Each number is 128 + 32 x the weight over its row's rms, rounded and kept within 0 to 255. Layers, rows and columns count from 0. The size above them is the row's rms in percent of the matrix's.

# layer 3 attention key, 128x256, rms 0.114, rows 85-93, columns 0-255
size [ 97  88 101  93  93  98  95 104  97]
[[104 105 134 184 130 140 144 102 120 107 128 138 145 219 115 160 109 142  58  94 146 151 145 168 125 155 204 191 103 106  75 106 138  97  98 140  99 126 142 211 150 112 180 116 156  89 150 140  76 144 215 120 131 155 163 104  97 136 100  99 110 152 163 141  94 126 181 143 124  62 154 137  97 124 104 111  96 153  71 122 135 106  95 145 169 106 144 137 142 173  99 171 146 142 154 164 148 158 181  31 174 110 124  55  59 157 169  74 113 166  70 157 139 156  88  84 165 106 121 151 148 103 148 106  74 131 121 116  86 170  87 139 114 165 139 183 137 113 108 161 119 118 118 121  88 155  94 142 133 125 119 146 140 163 153 123 166 105 196 102  95  70  91 145 155 121 168 154 122 124 108 174 174 168  77 114 124  97  96 135 127 109 133  54 118 149 117 127  75 109  68 148 131 112 103 160  98  62 122  94  96 127 202 128 155 134 182 107 168 145 155 171 129 113 167 121 157 149 147 154 138  90 179 134 109 154 106 122 114 139 105 133 109  99 121 115 178 122 137 106 134 157 104 145 182 122 154 109  88 108  79 119  97 106 118 104]
 [114 105 135 158 201 190 135 102  91 161  81  44 199  92  64 162 119 129  87 105 164  85 160 135 140  75  84 102 145 139 103 163 111  87  95 141  95  61 132  66 167 127  95 130 154 128 124 122 119 105 133 105 126 131 132 121  98 114 157 107 132 129  94 129 107 137 127 144 134 115 135 138 188 159  93 138 106 175 179 173 109 157  93 136 146 175 112 114  91 141  96 137  90  54 131 194 153 125 114 172 133 130 129 147 141 124  98 163 103 158 167 172  93 125 144 174 147 196 144 152 121  80 144 183 165 100 149 148 127 144 104 128 115  48 154 100 128 152 120 188 130 106 147 128  90 120 148  84 114 178 131 111 157 104 101 136  98 112 170 156 162 135  84  74 145  80 107 119 121 119 135 135  47 181 107 152 223 114 157 118 135  76 159 187 111  90 122 161 115 102 101  58 122 163 101 136 167 135 120 141 138 117  88 115 176 163  99 127  88 157 112  99  76 112 204 138 170 110 118 191 153 121 114 187  94  97 129 154 168 184 136 137 113  84  98  97 133 160  98 143 166  86 146 128 110 112 135 123 118 163 103 100 110 120  84 114]
 [163 137 151 133  88 137  46 131  92 131 157 183 187 168 129 153  92 104 183  56 106  98  94 135 131 124 134 191 130 103 139 164 115  82 150 138 104 124 148  92 124  92  40 122 150 153 105 124 218 203 138 121 171 121 178 144 140 105 126  76 129 162 120 113 162 131 122 142 116 159 163 139 157 106  98 122 143 118 102 146 151 109 137 117 135 144 108 106  91 110  85 115  88 136 158 123 139 138 124 133 159 151 188 115  90 136 171 137 163 150 138  45 134 116 121 124 137  78 107  88 168  72 129  87 114  85  66 130  99  79 135 127 159 139  93 150 116 142  61 120 152  84 123 123  96 150 110 148  95 125 148 110 117  65 144 110 167 113 163 102  80 120 104 152 183 156 157 142 116 146  84  89 156  95  68 127  28 128 135 127  74 106 163  87 108 125 177  73 125 158 138 136 129 142 157 150 172 165 112  99 138 135 176 132 159 140  99 130 163  85  66 151 159 121 115 143  66 118 107 172 139  94 170 116 146 155 113 204 171 126 184  60 101  77 121  94 163 105 145 178 162 133  84 114 146 126 107 143  83 115 113  87 166 131 136 135]
 [124 118 117  94 145 143 118 213 161  80 143  75 127 119 169 146 182 144 103 152 132 138 161  94 154 102 107 153  77  74 164 105 125  74 109 146 107 200  95  93  78 100 152 166 139 153  96 103 146 134 171 119 157 108 183 126 179 107 136 177 127 139 135 133 143 109 123 136 134 113 186 174 140 122 131 180 121 115 107 133 139 159  78 185 147  84 175 197 134 101 189 148 118 147 134 165  66 108 147 100 138 160  77 155 114 134 140  58 169  90 110  92 146  99 100 170  89 148 154 161 139  93 105 143 114 119 119  85 118 105 157 143  93 150 134 143 101 133  80 120 100  87 117 109 107  70 134 164 152 128 145 144 115 175 160 158 123 164 186 127 155 163 161 127 175 139 186 108 143 159 109 127 130 127 113 125 172 174  74 165 142 103 129 107 138 146  61  96 136  91 124 100  92 154 145 118 178 181 133 125 156 131 135  81 119 151 120  64 137  49 106 103 142 116 175 104 132 198  99 129 133 138  61 173  89 157 168 119 133 141 106 152 163  98  91 141 107 105  66 130 181 107 111  77  71 184 101 152 171 130 113 191 199 134 119 104]
 [117 135 146  98 147 143 125  61 108 131 115 131 139 149 159  77 150 109 151  50 177 145 145 151 119 133 140 139 125 125 158  84 101 122 107 154  91  63 125 150 103  78 148 102 137 156 114 139 196 150 185 144 126 117 158 123 130 150 143  78 110 119 137 133 198 112  75 168 144  52 102 160 167  55 142  70 135 142 182 165 151 119 137 109 131 138 186 151 139  80 101 110 130 143 144 146 119 119 138 106 139 104 235 150 164 155 186 112 130 165 198 138 150  77  78 122 149 140  72  75 140 119 128 104  89  78  85 138 143 143 134 147 103 102 124 186 141 133  84 136 145  92 100 133 103 148 112 132 140 110 169 173 134 122 102 135  69 143 114 133 138  57 108 146 147  99 150 104 124 127 139 183 135 104 113  90 140 103  63 143 194 142 114 102  43 110 103 162 121 177 102 134 102 144 163 105 118 129  92  77 144 207 158 115 122 126 132 142  92 162 156 170 126 118 127 177 109 100 126 133  76 122 150 163  88 124 144 157  75 115 110 138  72 111 150 102 121 102 130  94 136 174  82 156 100 125 102 126  80  88  64 153  64 184 107  68]
 [120 117 112 179 141 177 129 138 152 175 178 161 125 119 115  88 124 125  96 164 176 128 125  61 196 158  82 121 164 152  90 144 137 206  78 121 172 123 101 139  92 141 103 137 117 144 133 106 115 142 140 124  60 205 154 159 133 133 181 132  65  34 149  97 132 109 158 106 159 104 148 117 106 120  90  99 109 142 109 105  77 146 113 115  91  82  78 110 169 140 168 179 141 137  96  78 110  94 153 186 110 107 110 125 140  90 104 126 102 140 141  74 143 105 117  96 104 108 156 134  94 169  92 106 119 151 111 166 128 163 160 208  82  95 144 133 146 131 165  91 109 202 117 164 132 142 125 150 181 133 163 127 120 101 110 141 126 132 148  80  86 106 173  45 114 116 108 140 121  96  78  75 141 141 222 101 189  88 142  77 108 130 135 182 171 113 158 143 158 149 165  84 105 113 111 143 188 184  74 159 118  92 153 147 119 132 163 119  99 122 143 119 110 159  53 135 105  96  65  91 172  80 124 158 123 146 143 133  76 139 123 145 122 142 130 143 150 132 128 131 164  98  87 156 148 158  98 163 116  70 134 122 129 100 101 131]
 [137 172 121  86  88 191 134 127 111 124 149 139  81 120 137 117 167 151  68 105 110  99 114 112 115 119 166 138 162 156 133 111  67 115 201 129 132 156 130 129 163  72 148 101 107 214 115  74 131 138 120 165 174 108 116  84 140  64 147 116 131 115  83 167 116 106 139  98 180 106 131 128 124 144 151 158 163  68 148 116  25  79 145 120 166  91 159  93  74 126  80 122  96  76 182 138 107 121 119 134 156 102 112 124 116 131 147 128 104 167 111 130 143 110  99 117 138 118  88 115 189 117 108 163 115 136 117  89  48 163 122 179 125 174 176  84  83 150 138 139 190 105 134  80 195 123 114 124 171 123 173 115 178  91 116 129 201 125  74 140 174 155 144 131 158 132 110 136 140 133  77 115  86 145 181  95 135 157 120  88 130 173 172 188 136 152  93  66 135  72 129 130 136 149 128 136  99  84 153 155  78 117 136  95  99 140 143 108 223 109  64 160 148 167  77 169 143 171 125 131 119  91 115 104 163 130 157  88  86  96 111 135 167 142 198 149 121 134 145  90 160 156 135 119 131  84 141 138 182 148 127 122 109 126 141 137]
 [ 98 142 152 178 145 132 139 184 151 152 156 116 160  69 111 173 157 143 150 138 167 131 159  83 169 123 110  74 116 140 129 170 139 134 156 151 130 134 108 118 146 110 110 192 136 108  88 141  95 132 134 103  75 143 165 103 160 112 169 138 172 130 113 118 174 112  60 139 167 165 146 137 135 191 125  98 205 137 153 121  82 140 103 166 109 107 153 172 136 121  92 150 142  80 171 143 146 117  98 132 147  96 160 122 142 153 120  80  87 138 135  62 186 183 114 157 112 155 118 166 155 180 126 106 150  76 108 124 112 122 181 166 148  74 137 155 100  96 130  74 148 136  99  67  79 128  96 116  78 157 120  83 143 108 116 100 158 121 204 107 152 145 116 116  83 135 145 126  86  98 176 105 199 136 102 130  87 174  90 188 107  96 137 151 144 175 163 168  91  98 136 157 120 109 110 127 171 166 111 135 149  95  98 146 173 136 125 108 131 148 105 124 155 165  45 136  99  96 147 147 121 146 153  86  90 126 106 188 118 144 114 122  91 105 173  98 185  92 154 147 187 145 183  85  82 117 159  80  49 128 159  96  75 145 197  87]
 [126 139 112 120 178 125 110 171 112 128 122 124  62 120 107 126  77 135 144 139 136  91  92 142 172 149 117 171 111 146  55 126 195 131  99  54 157  50 151 133 127 145 113 119  86  91 184 163 115  60  97 206 103 130 130 172  84 158 154  85 172 160 137 172 136 108  45 147  84  78 164 132 120 137 134 175  42 136 118  92  99 128 167 149  83 138 156 117 117 133 127 125 112 134 109 127 164 118 172 123  87 102 125 171 151  58 125 111 119 148 147 146  95 135 143  91  90 196 141 146  87 107 159 133 192  93 130 123 147 115  83 107 160  66  79 130 118  78 111 141 144 151 166 188 110 106 127 127 174  96 184  60 120  82 113 168 152 160 144 147 155 147 161 160 162  88 137 107 115 151 116  95  93  80 146 140  99 103 148 123 124 121 148 136 124  90 135  99 124 158  91 119 110 154 141 150  94 195 147  83  83 118 147 215 126 108 111 144 151 144  34 112 143 139 142  93 146 145 140 123  85 136  86 132 101 115 210 147 109 109 120 118 154 113 127 115 108 146 111  80 176  81 117 191 128  93 154 138 163  99 146 107 128 134 161 134]]
# layer 3 attention query, 256x256, rms 0.123, rows 86-94,214-222, columns 0-255
size [ 91  87  96  84  97  94  93 112  93  90  82  84  84 100  89  89 115  78]
[[ 82 156 126 133  91 115 137 141 132 164 174 153 103  94 119 165 129  97 109 170 105 118 125 192  93 133 142  98 126 163 122 146 155 155 116 176 128 175 127 120 184  60 148  55 130 159  74 106 147 147 141 110 149  89  87 105 137  96  87 123 121 101 180 140  97  69 142 141 106 158  91 132  75 130 155 153 119 195 130 168 100 149  92 146  96 118  87 108 140 183 113 131 110  57 150 185 100 126 136  64 181  89 126 104 172  73 147 129 127  76 113 166 113 146 163 124 101  91 129 121 130 135 119 149 148 195 104 155 143 141 127 144 227 112  92 109 106 122 171 148 129 139 124 140 153 103 165 141 161 116  66  90 160 117 129 144 145 148 118 140  56 188 122 120  93  79 113 144 234 160 184 103 132 128  71 130 110 140 173  82 117 131 145 155 167  95 156 170 119 143 171 112 173 109 155 102 112 163 147  94 109 114 106 117 152 110 120 204 124 150 150 159 139 138 165 126 140 100 132  93 141 130 109 124 126 152 129 110 110 123 194 145  66 180 102 183 153 115 163 127  66  95  88 115 132 139  58 127 184  94 133 155 186 109 156  80]
 [ 84 204 114 129  96 170 113 113  48  93 175 125 166 147  88 130 144 105 151 184 149 134 161 141 147  93 105 125 104  96 126  82 107 153 148 120  94 182 106 169 176 197 185 149 116 100 104 121  59 119 120 163 101 154  83 126  98 120 120 128 103 119 135 132  63 130 173 159  54  96 133 153 119 127 107  69 133 160 147 123 138 146 125 154 178 139 186 156 163 168 128 142 146 219 165  50  91 102 136 113  98 146 138 139  87 167 162  91 158 156 104 143  95 158 150 148 111 111 141 174  95  91 159 186 138 155 128  96 156 112 102  79 169 185 132  63 103  86 146  58 147 176 119 120  99 121 142  93 116 163 144  81 101 190 172 138 126 162 111 111 159 151 146  56 133 126 180 135 133  88 117 123 132 124 128 177 133 148 131 111 127 124 127  86 123 119 176  94  99 114 101 109 124 119 119 165 112  94 142 117 103 156 124 150 115 131 158 122 169 137 126 120  99 151 166 136 143  35 105 140 145  75 101 155 111  94  77  70 186 151 163  91 116 162 143 158 162 118 137 131 150  99 101 204 173 158 122 100 164 162  95  76 127 125 138 132]
 [120  92 128 117 150 126 120  90 137 148 149 176 142 125 126 156  74  93 133 108 140 133 155  70 112 154 138 131 158  74 126 102 101 135 133 168 130 120 168 120  53 179 130  79 113 152 159  97 135 164 115  99 151 131 155 134 158  99  30  33 128 136 130  79 125 149 144 100 129  21 112 116 113 101 146 113 140 143 133 159 120 151 112 119 156 185  82 137 127  95 185  61 118 116 129  97 129 125 119 106 109 116 143 100 128 146 135 146  91  46 138 136 141 118 155 105 153 155 140 135  96  94 159 100 137  85 109 140 140 135 116 165 152 138 147 149 158 118 148 194 121 117 126  96 131 182 122 121  74 133 179 100  58 118 124  82 112 153 146 132 105  87 105  83 150 133 112 131 146  84 161 167 141  96  60 160  77 128 185 157 185 108  94 104 144 120 194 133 169 185  95 141 106 100 119 163 161  33 104 111 170 145 161 113 160  98 124 123 129 142 150 180 151 113 180 131 178 106 130 133  97  63 118 100 190 118 157 197 117 185  84 121 127  51 116 115 128 120 136 160 114 178 158 125 133 169  92  91 125 117  81  83  88 165  92 116]
 [124 147 171 142  65 170 108 168  93 150 182  66 153 137 108 143 155 121 105 136 164  86  63 124 104 132 125 169  65  83 194 126 146 129 102 135 159 176 165 140 154 113 188  87 113 214 129  46 148 120 131 131 193  93 195 138 126 132 132  98 163 106 105  60  89 153 150  55 145  92 177 157 130 187 156 139 126  89  97 172  90 122 131 126  98 114 175 126 155 160 104 112 126 130 147 176 106 129 118 150 114 159 129 133  81 155 142 104 159 113 179  76 137 118  98 121  98 121 151 130 151  92 146 123 152  67 138 129 105  88  92 119  98 114 135  49 130 138 147 118 142 116 144 147  98  92  87 122  80 130 114 184 114 112 115 162 141 183 156  78  85 138 122 133 122 230 108 153  95 137 162 168 115 150 117 199  94 115 167 129 132  96 148 112  92  89 100 128 140 151 110 154 179 111 113 144 207 102 152 144  88  88 147 139 112 115 119  47 127 141 108 168 124 161 103 150  94 108 106 156 118 151 143 164 202 142 158 147 104 121 158 120  96 149 100 154 116 133 132 208 125 142 162 192 139  96  96 133 162 137 124  90 115 137 126 114]
 [159 150 154 148  79 110  65  94 140 157 128 109 127 144 143 120 134 147 107 138  65 156  93 128 109 149  99  64 145 152 115 100 108 126 143 122 128 185  99 128 183 160 173 128  96 186 125 160 122 181 137  59 103 102  96 120  90 156 117 105 117  74 207  86 106 152 145 104 112 112 163 141 110  87 170 113 157  66  78 124 131 165 159 138 131 119 147 153 143  88  93 103 177  95 118 108 174 107 128 120  87 136 114 144 119  68 126  88 128 151  95  91 117  73 107 137 140 156 122 150 147  89 138 111 113  87 124 186 148 137 164 100 142 132 145 144 142 150 147 140 150 108 126 116 117 176 174 112 119 139 102 118 100  75 143 184 154 112 160  92 134 134  86 154  97  76  91  84 152 160 123 146 127 127 137 133  99 107 152 182 189 173 154  91 169 103  86 138 135 178  46 149 142 123 109 193  95 138 117 198 128  27 117 113 169 121 165 141 132 156 115  76  80 124 170 119 141 131 120 105  89 121 189  70 176 116  98  80 113 127 134 172  75  97  75 197 107 121 106 131  67  76  51 129  96 161 136 103 113 194 132 146 130 150 104 145]
 [154 133  90  95 160 110 167 101 105 160 157  94 126 179 135  93 149 110 177 166 103 125 111 105  91 170 108 143  52 139  70 150 160 146 153 121 113 184 151 136 112 151 166 175 140 207 129 189 137 126 113 132 141 117 164 166 161 155 102  86  59  95 122 129 114 148  45 118 122 217 117 103  86 152 182 139 206 133 136 161 129 171 141 114  72 110  99 141 132  82 109 120 115 161 123  95 130 121 107 135 151 181 126 162 140 135 143 140 148 161 139 117 128 144 138  78  98 123 159 179 100 147 159 137 139  92 162 123  91 185 100 187 212  78 142 166 134 128 177 167  91 122  85 127 130 187 118 139 111 121 154  86 149 152  97 137 147 157 112 145 111 127  61 125 159  81 148 162 144  94 135  39 121 166 173 168 120 163 180 105 111  87 167 139 108 127 157 133  94 140 181 164 159 126 105 148 108 103 107 126 114 141 128 146 160 165 124 158 103 172 132 123 130 134 137 123 179 127 102  38 111 198 103 180 152 148  62 134 107 139  55 139 163 146  98 142 114 104 101  70 116 100 131 109 157 168 129 158 108 146 144  95 114 135 171 144]
 [179 130 143 119 114 118 142 145 135 100 142 202  75 161 125  87  74  70 112 169 149 135  87 101 163 125 203 131 152 168 113 108 136 138 124 114 104 156 145  77 122 167 130 107 145 169 101 113 143 127 146 123 108 117  95 155  86 147 129  86 127 144 119 156  97 137 198 130 114  82 102 168 133 132 143 104 172 144  80 147 136 148 115 121 129 186 123  93 100  98 143 150 147 152 143 109  90 138 120  91  85 140  96 106 118 163 140  90 119 148  95  90 124 129 149  95 105  85 125 113 108 157 149  83  49 114 102 140 167 163 144  91 157 134 132 123 158 126 112  94 123 142  81 132 105 179 112 115 130 126 100  95 101  92  56 163 100  39 126 110 140 172 156 121 151 132  55 150 135 159 112 246  92 156 103 109  78 148 142 119 184 135  83 141 141 118 146 129 166 132 113 128 105 126 108 168  99 146 179 124 143 144 124 112 126  87 169 147  97 128 101  34  98 139 175 106 131 183  73 157  77 111 115 154 203 164  99 111 137 162  45  94 189  91 114 197 167 133 114  92  90 186 155 153 162 108 180 137 160 123  64 152 132 157 109 147]
 [160 112 138 171 119  91  85 170 178  98 153 101 119 147 137 123 201  74  98 105 106 112 105 101 144 114 121 156 118 124 138 143 121 115 145 188  92 168  86 110 130 121 176 145 130 101 109  61 136 127 157 137  87  88  95 163 123 130 114 101 100 142 101 143 174  75 109  68  82 129  89 136 143 106  92  88 206 139 152 161 189  78  61 136 162 146 116 124  93 162 140 152 100 170  72 198 151 171 113 171 146 191 115 139 115 150 142  99 139  76 138  80 101 101 210 103 104  80 134 156 143 107 157 135 136 148 114 102 130 155 170 146 109 105 164 134 122 189 126  78 167 133 126 109 125 114  99 117 138 174 175 116 136  95  98  95 114 122 173 111  80 124 146 130 111 126 156 166 156 148 128 139 105 139 131 116 154 190 191 162 145 120  97 126 172 124  50 149 109 160  61 173 164 167 175 142 149  96 124 115 150 133 128 126 194 168 126 143 134 146  92  95 117 131 102 143 174  74 136 156 127 142 117  63 132 100  74 100 113 123  70 153 124 157 119 151 191 115 111 185  95  85  98 141 173  97 144 120 100 169 150  78  99 212 137  98]
 [101  89 147 137  78 117 170 113 179 134 120 130  83  86 123 117 119 150 181 132 142  95 175 131 151 141 141 118 112  90 197 118 110  99 122 102 124  95 125  52  90 113 131 140 130 126 111 128  94 114 187 109 122 172 226 138 151 149 171 127 131 140 149 120 146  53  70 143 122 115  85 124 107 141 137 148  74 176  81 111 128 103 146 142 132 118 108 100 184 115  99 120 132 154 152 100 168 139 128 161 126 109 117 135 132 191 148 111 154 154 146 118 142 145 120 171 113 121 166  60 118 109 134  78 122  82 108 122 130 135 171 124 178 166 154 188 191 106 142 110 156 154 176 179  83  80 123 131 183 116 112 164 119 175 161 119 137  87 129  97 115 194 128 108 126 173  93 133 134 128 125 110 130  60  79 142 129  94 127 113 107  52 100 153  66 124 167 147 149 171 117 138  70 160 146 129 144 141  88  85 137 116 104 108 121 166 136 128 120 182 200 156 163 102 143  96 126 129 172 152 122 119  79  99  59  97 134 207  44 199 125 139 126 144 158 113  94 121 144 144 120 149 192  79 118 190 128 101 105 116 207 116 163  76 148 131]
 [141 166 120 108  35 148 108 172 149 128 127 115 127 116 145 133 125  94 153 123 147 147  61  80 108 137 122 109  91 111 111 107 151  76 198 133 131 124 137 154 119 122  83 153 104 155 135 142 192 180 193 118 116 152  47 186 145 147 156 164 131 132 105  65 111 126 157 140 103 134 109  84  99 130 133  91 192 116 106 114  79 136 101 135  95 119 133  82 150 164 129 134 145 172 118 128 196 171 109  94 133  85 152 128 121  58 113 135 131  46 108 140 145 145  71 131 123 140 144 120 109 121 102 176 123 178 113 149 132 152 190 160 147 100 144 120 169 101 135 116 137 115 164 120 163 123  68 144 103  76  43 117 163 126 117 132  74  75 105 102 106 126 127 132 127  89 159 136 175 151 104 146  93 171 132 181 155  79  88 162  47 120  90 113 136 150 144 185 147 109 108 193 128 147  93 126 111 150 108 124  91 170 102 119  99  82  83 126 152 141 149  86 141  99 100 109 130 183 112  54 137 147 119  52 108 173 142  91 132 139 109 136 157 143 129  70 124 161 140 106 142 174 132 145  59  95 171 146  77 135 127 191 177 110 181 114]
 [116 190 151 160 114 103 196 148 107 107 102  94 156 137  83 112 117 208 141 119 181  93  79 152 138 157  89 125 134  70  77 100 124  88 138 153 144 157  91  88 164 147 107 120 160 134 111 115 130  47 133 128  97  92 117  76 127 121 129 116 143 117 146 118 122 194 158 117 133  83 121 164 106 141  70 110 106 140 126 139 104 146 122 126  92 104 121 112 159 124 112 112 169 131 132 140  63 134 147 114 108 116 117 135 135 132 144  95 116 135 126 103 151 102 123 124  90 167 144 141  56 175 129 129 126 132 167 127 134  32 134 118 145 123 198 139  99 144 103 158  97 138 116  68 186 114  86 100 120 161 183 104 118 151 155  64 100 192 196  96 128 140 129  67 140 189 102 126  84  95  96  94 150 157 139 168 194 138 149  33 100 119 127 117 148 115 103  75 198 125 170 139 112 113 152 132  95  65 107  96 147 151 112 152 126 127 148 124 109  68 172 117 174 136 104 151 132  94 151  41 101 116  83 141  88  65 124 155 139  81 179 113 118 117 137  63 130  99 157 159 167  65 131 151 134 126 104  91 121 192 103 131 117 143 186 131]
 [ 99 144  89 118 110 150 142 198 163  75  91 236 193 183 112 111 100 138 113  89 155 125 155  85 100  88 135 187 138 119 155 111 112 135 135 167  77  84 137 165 131 152 156 106 130 133 119 163 177 140  68 159 161 177 147 158 129 131 115  85 165 136  50 145 146 129  83 113  96 141  96  94 129 127 114  88  93 146  80 104 213 151 139 122  95 112  67  99  98 169 122 127 105 156 120 135 159 144 116 165 153  87 169 112  81 142 144  89 130 118 117 171 110 122 150 130 133 179  73 122  44  52 150 124 141 119 169 154 126  84  96 115 146 161 139 132 109 144 113 115 168 127 109 185 203 140 167 143 122 107 145 105 114 127  84 159 134 144 149 123  88 117 121 193  98 170  92 146 126  96 165 169 132  97 119 148 133 101 136 182 118  82 169  84 132 157 106 113 155 128  99 203 124 153  97 106 124 136 155  76 107 144 138 166 151 119 145  71 139 184 107 141 156 129  74 129 159  83 119 163  76 124 139 166 183 139 120 109 163 145 150 158  97  87 133 145 163 127 126 175 151 160 115 172 141 123 160  76 185 119  94  53 114 113 149 134]
 [175 160 128 124 118  85 190 173 150 134 138 122  91 105 110 181  84 109 146 138 146 126 138  91 147 119 103 155 155 175 160 121 152 144  75 163  81 230 121 142 120 110 124  73  73  92  87  72  95 147 130 120 137 172 171  91 150  83 110 127 140 155 137 113 109 102 145 133 139  97 136 129 148  50  91 137 125 148  62 128 150 127  93 177 106  90  96  48 157 143  59 153 117 200 143 103 138 141 156 129 161  93  97 124 132 142 111  93 108  90 158 114  94 138 102 145 155 186 117 147 145 131 143 150 147 165 109  98 149  93 160 119 195  83 108 139  87 150 133 121 165 159 129 134  95  93 107  94  68 179 134 166 116 111 150 173  98 161 115  81  75 105  85  99 119 136  85 168 158 173 111 175 169 192 134 125 107  75  98 121 127  89  51 139  80 170 110 145  92  85 186 178 161 160  94 130 134 116 161  88 134 106 128 191 168  75  95 119 131 111 121 109 167 111  77 135 112 150 177 136 161 146 166 139 120 130 112 107 132  96 114 120 144 137 164 126 146  91 170  97 103 113 125 161  83 103 179  93  97 119 127  91 183 120 190 141]
 [ 84 103  97  94  92 147 142  98 169 136 164 115  87 123 113 101 165 171  95 123 107 157 138 173  95 176 141  95 113 193 165  84 122  96 115 124 157  86 155 121 144 119 163 109 116 164 170 178 166 145 154  87 166  94 115 133 117 125 114 171 105 108 184  76  69  98 134 180 125 106 119 158  97 169 123 101 126 189  66 130 108 130 143 173 116 134 219 137  70 172 142 181 109 150 142 173 114 134 146 118 154 133 124 166 130 106 134 124  76 147  83 128  37 141  56  72 153 113 138  81 197  71 117  81  94 133 180 119 130 132 121 168 162 110 136 118 137 135 130 156 121 126 101 189 116 162 162 159  96 175  86 154 107 139  79 109 115  78  92 141  92 103 116 135 119 114  89  94 157 147 122 189 117 100  83 160  99 149 118 107 116 111  93  94 149  97 101 131 103 116 134 101 110 129  92 152 114  89 117 102 126 150 100 118  87 138 146 200 110 165 115 133 108 128 239 122 140 191 147 139 105 195 123 169 147 142 115 129 144 149 103  97  76  97  75 147 123 102 146 132 139  72 130 124 153  80  95 157 119  63 132 137 149  91 189 128]
 [160 117 131 192 117 121 122 155  38  89  96 116 199 175 123 142  60 143  99 137 188 126 121 115 172  84  53  93 153 113  88 136 159 128 119 133 106 171 153 106 114 114 129 158 124 130 165 141 114 151 128 151 106  98 144  88 141 126  83 114 161 119 132 108 130 147 166 107 126 118 125 121 116 107  93 146 168 171 139 149 115 130 100 109  84 112 172 109 111  62  80  82 162 138 119 149 180 109 135  76 139  95 163 130 116 133 101 130 132 125  56 149 119 120 120 196 105  97  95 161 135 149 121 118 109 129 140  58 127 136 106 172 102 107 127  89 148 185  75  83 119 132 122  97 128 115 132 114 117 130 144 161 127  90 142 155  99 171 122 197 193 176 164 134 103 205  85 114  82 198 126  88 128  99  79 121  68 206  71 139 160  95 112 180 182 151  94  90 141  92 150 149 126 109 134 136 132 153 103 148 131 121  74 128 120 120 107 103 133 121 140 101  80 139  92 155  99  86 143 201 118 124 197 172 118 100 154 171 160 189 127  88 135 144  64 141 163 134 121 151 106 102 124 149  69 182 172 132 150 128 182  94 172 175 155  97]
 [130 136 107 117 174  83 165 170 154  71 133 102  55 146  99  91  98  69 113 180 160 140  49 154 183 113 136 140 162 124 182 121 146 128 125  82 100  70 105  99  95 128 184 151 103 120 116 143 134 144 159 142 137 123 133 132 137 192 133 164 163  93 149 152 140 119 124 168 133 162 103 152 134  77 189 110 139  95 155 119 114 151 134 143 110  97 119  89 128 116 165 140 155 156 151  78 126 113 130 119 156 119 127 218 113 128 112 114 129 179 137 124 108  86 151 123  97 146  82 126 110 153 148  69  90 152  18  93 154 151 178 138 149  99  88 128 129  99 109 118 141 147 121 105 116 154 182 178 197 138 123  99 145 157 147  91 141 146 116 103 123 118 150 181 128 120 141  79 167 104  85 115  66 134 182  93 149 128  78 113  97 129 101 147 112 139  92 105 136 104 101 121 150 202 125 159  46 139 167  61  97 167 149 154  78 126 150 101 173 115 103 167 146  90 139 187  83 121 165 150 152 100 125 149 173  85 158 200 161  74 172  81 122  80 165 123 116  99 134 157 141 121 104 147 115  73 149 145 182  93 108 160 143 188 145 128]
 [179 163 185 155 103 107  79 154 131  92  83 165 205 134 108 150 108 155 123 117 117  98 132  86 157 124 132 163 155  37 126 135 128  59 135 143  83 171  98 130 158 119  93  86 150 163 120 137 123 135 179 107 114 125 216 130 158 173  70 155 133 102 109 115  89  94 141  77 143 146 116 150  96 118 129  82 159 167 132 211 154 140 152 139 141 107 126 124 146 150  92 107  71 155 152 172 163 104 105 160 151 136 124  97 151 189 153 138 157 117  72 139 231 132 136 151 119 139 154 111 153  72 160  99 103  90 107 146 104  91 161 116  88 161 136 102 127 157 125  97 134 155 135 104 106 112 148 168 161 171 162 130 161  91 126  90 135 169 132 112 126 152  88 140 118 155  98 144 137  57 134 115 169 132 119 147 152 207 150 121 125 183 118 110 138 138 111  74  81 122 148 169 101 104 150 173  95  67 106  95 150 100 143 164 103 116 146 114 154  89 162  96 130 150 186 148 137  88 186 196 209 152 114 135  79 146 122  90 138 120 163 123 106 117  50 165 167 144 149 164 135 143 155 124 183 104 142 128 118 160 173 149 135 148  63 137]
 [ 90  87 124 136  98 177 152 172 107  93  81 149 163 133 155 149 146  67  92 126  96  98 146 102 176 119 104 133 124 143 175 109  71 132  94 171 149  65  79  87 116 107 180 145  82  88 140  91 155 156 102 114 117 143 195 159 114 136 152  98 151 155  84 180  64 128 180 153  98 102  83 126 108 163 151 105  57 138 109 113 106 138 165 100 155 172 116 146 109 149 104 147 125  71 118 124 148 157 130  91 101  94 119 134 151 156  91 115 158 121 167 186 117  97 117 132 165 128  93  93 107  94 129 133  48 150 174 143 161 154 132 119  97 197 186 144  96 179 160 109 102 116 101 148 127  81  75 150 128 129 101  75 137 167 103 157 133 103 130 127 151 185 127 157  60 147 120 135 135 169  96 177 111 149 126 157 206 141 110 146 102  83 146 119  95 123 147  77  85  84 120 110 128 199 155  79  52 138  48  99  89 106 146 112 138 167 102 134 135 170 128 100 136  84  96  94 141 174 111 159 100 103  73 141 106 104 158 124 114 125 148  95  73  98 125 149 120 142 152  97 130 109 154 129  73 114  88  74  89 126 182 147 116 129  87  93]]